config.toml
num_key_value_heads = 9
norm_place = "pre"
positions = "rope"
rope_theta = 10000.0
init_std_up = 0.0545
init_std_down = 0.0
beta1 = 0.95
beta2 = 0.98
max_grad_norm = 2.0
schedule = "wsd"
decay_fraction = 0.3
decay_shape = "linear"
final_lr_fraction = 0.0
Each number is 128 + 24 x the weight over its row's rms, rounded and kept within 0 to 255. Layers, rows and columns count from 0. The size above them is the row's rms in percent of the matrix's.

# layer 5 attention value, 288x192, rms 0.224, rows 24-30, columns 0-95
size [ 80  96  88  92  97  89  89]
[[170 126 145 123 124 154 105 117  91 125 160 119 125 152 112 108 114 118 127 172 134 134 138 150 105 143 113  94 113 122 133  42 102 101  88 134 139 153 118 120 154 123 107 131 131 104  97  88 133 132 107 146 133  79 112 130 112 124 162 114 103 134 152 146  94 141 120 131 135 106 149  93 110 153 131 170 135 126  86 129  86 141  94 112 116 131 117 122 103 106 135 138 114  88 115 125]
 [131 146  93 113 135 118  83 180 108  79 123 149 130 159 114 125 148 143 116 163  69 115 131 128 139 121  92 121 103 138 122 128 133 121  96 167 132 154 128 122 139 113 116 136 130 111 113 132 135 134 199 131 168  92 172 160 127 126 131 126  57 141 120 174 119  93 148 174 105 150 122 113 161 149  95 126 106 145 135 103 128 122 158 150 146 160 147  84 114 143 115 125 115 152 136 111]
 [114 123 148 106 137 105 138 113 155 144 169  94 155 121 131 144 181 138 146 139 157 149 139 117 128 126 123  93 141 122 142 101 189 164 149 143  95  65  95  93 155 115 129 142 123 115 113 120 125 105 139 126  82 100 129 134 117 120 136 116 160 132 153 117  94 146 162 107 168  96 154 131 107 164 161  97 118  77 156 149 130 138 129 113 130 112 128 149 127  60 147 143 112 108 115 144]
 [132 112 132 168 133 114 116 137 127 136 131 123  88 131 159 151 143 147 148 120 109 143 100  86 118 123  97  75  91 144 136 169 146 124 191  78  92 140 140 166 105 119 108 124 165 151 128  88 127 132 119 136 137 149  68 132 170 110 128 186 124 156  82 114 121 117  93 131 120 117 107 119 103 138 135 134 102 122 121 138 124 160 130  97 115  90 148 136 142 157 128 135 121 132 145 135]
 [114  88  78 157 130 150 107 144 110 156 122 118 147 105 112 115 118 165 128  99 171 122 141 130 138 154 143 131 155 163 120 171 152  77 120 158 120 124 120 157 123 132 147  97 139 109 112 117 101 132 134  87 141 141 130 120 131 109 152 130 108  95 128 129 180 145 113  90 124 177 127 133  92 109 128 114 139 126 133 128 129 121 110  84 122 137 133 125 144 136 151 106 170 161 121 133]
 [117 139 155 132 108 136 127 182 173 108 142 123 158 122 105 128 151 140 155 118 123 131 119  93 126 146  64  97 135 127 165 140 137 112 167 150 163 128 136 118  81 111 154 145 108 150 105 140 134 119 177 118 141 119 127  92 121 118 108 111 109 137 116 168 133 110 119  99 133 144  99  97 139 146 130 149 139 146 100 125 144 116  86 130 166 164 115  90  77 153 117 184 127 157 120 148]
 [103 113 103 102 136 109 119 131 143 132 122 175 147 146 121 124 119  89 157 192 125 107 107 143 106 122 147 163 155 108 145 119 129  81 129 126  84 166 140 148 145 137 136 172 111 143 168 160 136  90 140 116 140 126 148 139 139 158 149 139 123 131 154 105 142 136 112  83 143 134 129  94  98 147 135 105  98 154  92 135 113 168 173 122 147 110 116 179 126  78 110 108 138 165 138 147]]
# layer 5 attention output (transposed), 288x192, rms 0.206, rows 24-30, columns 0-95
size [ 86  96  94  93  99  92  96]
[[117 168 111 177 114  90 110 188 126 175 108 123 114  81 135 129 118 127  79 112  96 106 136 167 132 100 119 157  98 136 178 140 134 108 128 151 118 120 142 102 169 127 126 151 103 133 109 126 156 174 161  98 136  98 135 123 147  75 124  94 136  93 113 137 146 132  95 118 125 154 118 131 128 100 157 154 168 121 146 157 163 140 146 111 140 102 124 138 152 122 102 130 112  87 122 102]
 [ 96 123 134  86 150 104 123 105 184 171 101  92 100 114 150 151 169  91 112 135 164 136 150 107 102 155 130 108 128 139  92 141 125 155 132 111 150 113 142 120 159 137 157  97 135 136 107 142 115 117 143 146 144 135 127 107 102 102 146 113 207 113 130 142 130 133  88 166 119 150 119 118 121  86 174 144 148 155 121 181 131 156 137 133 110 167 175 139 150 131 165 150 129 115 125 134]
 [173 148 147 137  93 132 110 101 131 108  94 143 151 103 149 145  95 141 161 149  90 128 116 110 145 134 102 111  99  89 143 142 133 117  92 119 157 142  90 183 105 143  76 123 142  91 142 105 132 126 118 132 101 169 220 142 142 132  90 103 137 138 140 118 136 116 172 150 150 140 140  72 134 118 135 138 128 118 136 100 170 198 108 104 109 133 117 113 134 133 167 114 132 133  96 136]
 [132 151 116 136  87 142  87 145 136 126 127 130 151 134 128 160 141 128 119 163 145 137 163 133 148 116  99 151 118 121 125 107  73 125 101 216 147 135 163 134 118 120 136 167 150 131 118 130 117 120 104 113 121 120 149 124 106 116  99 128  78 106 160 129 120 150 146 144 122 134 117 145 165 123 151 158  77 152 122 111  72 101 129  90 135 127 114 183 136 140 128 105  85 119 120 124]
 [106 157 140 120 152 153 128 101 117 155 183 133 123 102 128 155 109 102 178 142 143 136  71 168  88  99 130  90 161 117 147 114 132 131 153 118 176 142 100 150 168 106 105 135 101 126 131 147 139  87 118 188 122 130 128 159 108 177 146 168 107 115 144  81 103 177 151 120 161 136 122 113 148 114 132 177  94 127 118 145 100 109 166 128 120 121 124 164 110 135 104 122  97 139  94 119]
 [142  79 130  88 122 127 137  74 119 168 109 103 137 141 129 124 189 111  80 117 147  93 157 151 139 136 157 129 106 102 125 149 123 129 172 131 113 111 109 128 133 101 134 101  90 145 126 166 133 160 123  90 143 128  92 118 136 125 119 147 132 130 153  76 124 146 166 113 151 117 147 119 149 121 188 126 144 116 133  91 105 158 108 151 128 139 111 182 113 131 148 108 125 142 140 130]
 [126 156 159 124 166 114 149 140 105 105 136 106 123 157 140 146 125 151 143  74 119 161 119 116 150 124 110 135 107 191 144 109 124 113 140 150 106 147 122 146  62  65 134 139 134 148 155 121  89  95 117 150 152  93 109 137  84 145 139  86 160 130 102 198 107 111 164 102 106 131 111 162 158 140 140 148 115 141 114 139 120 159  75 139 134 130 179  91  87 143 126  86 121 124 165 125]]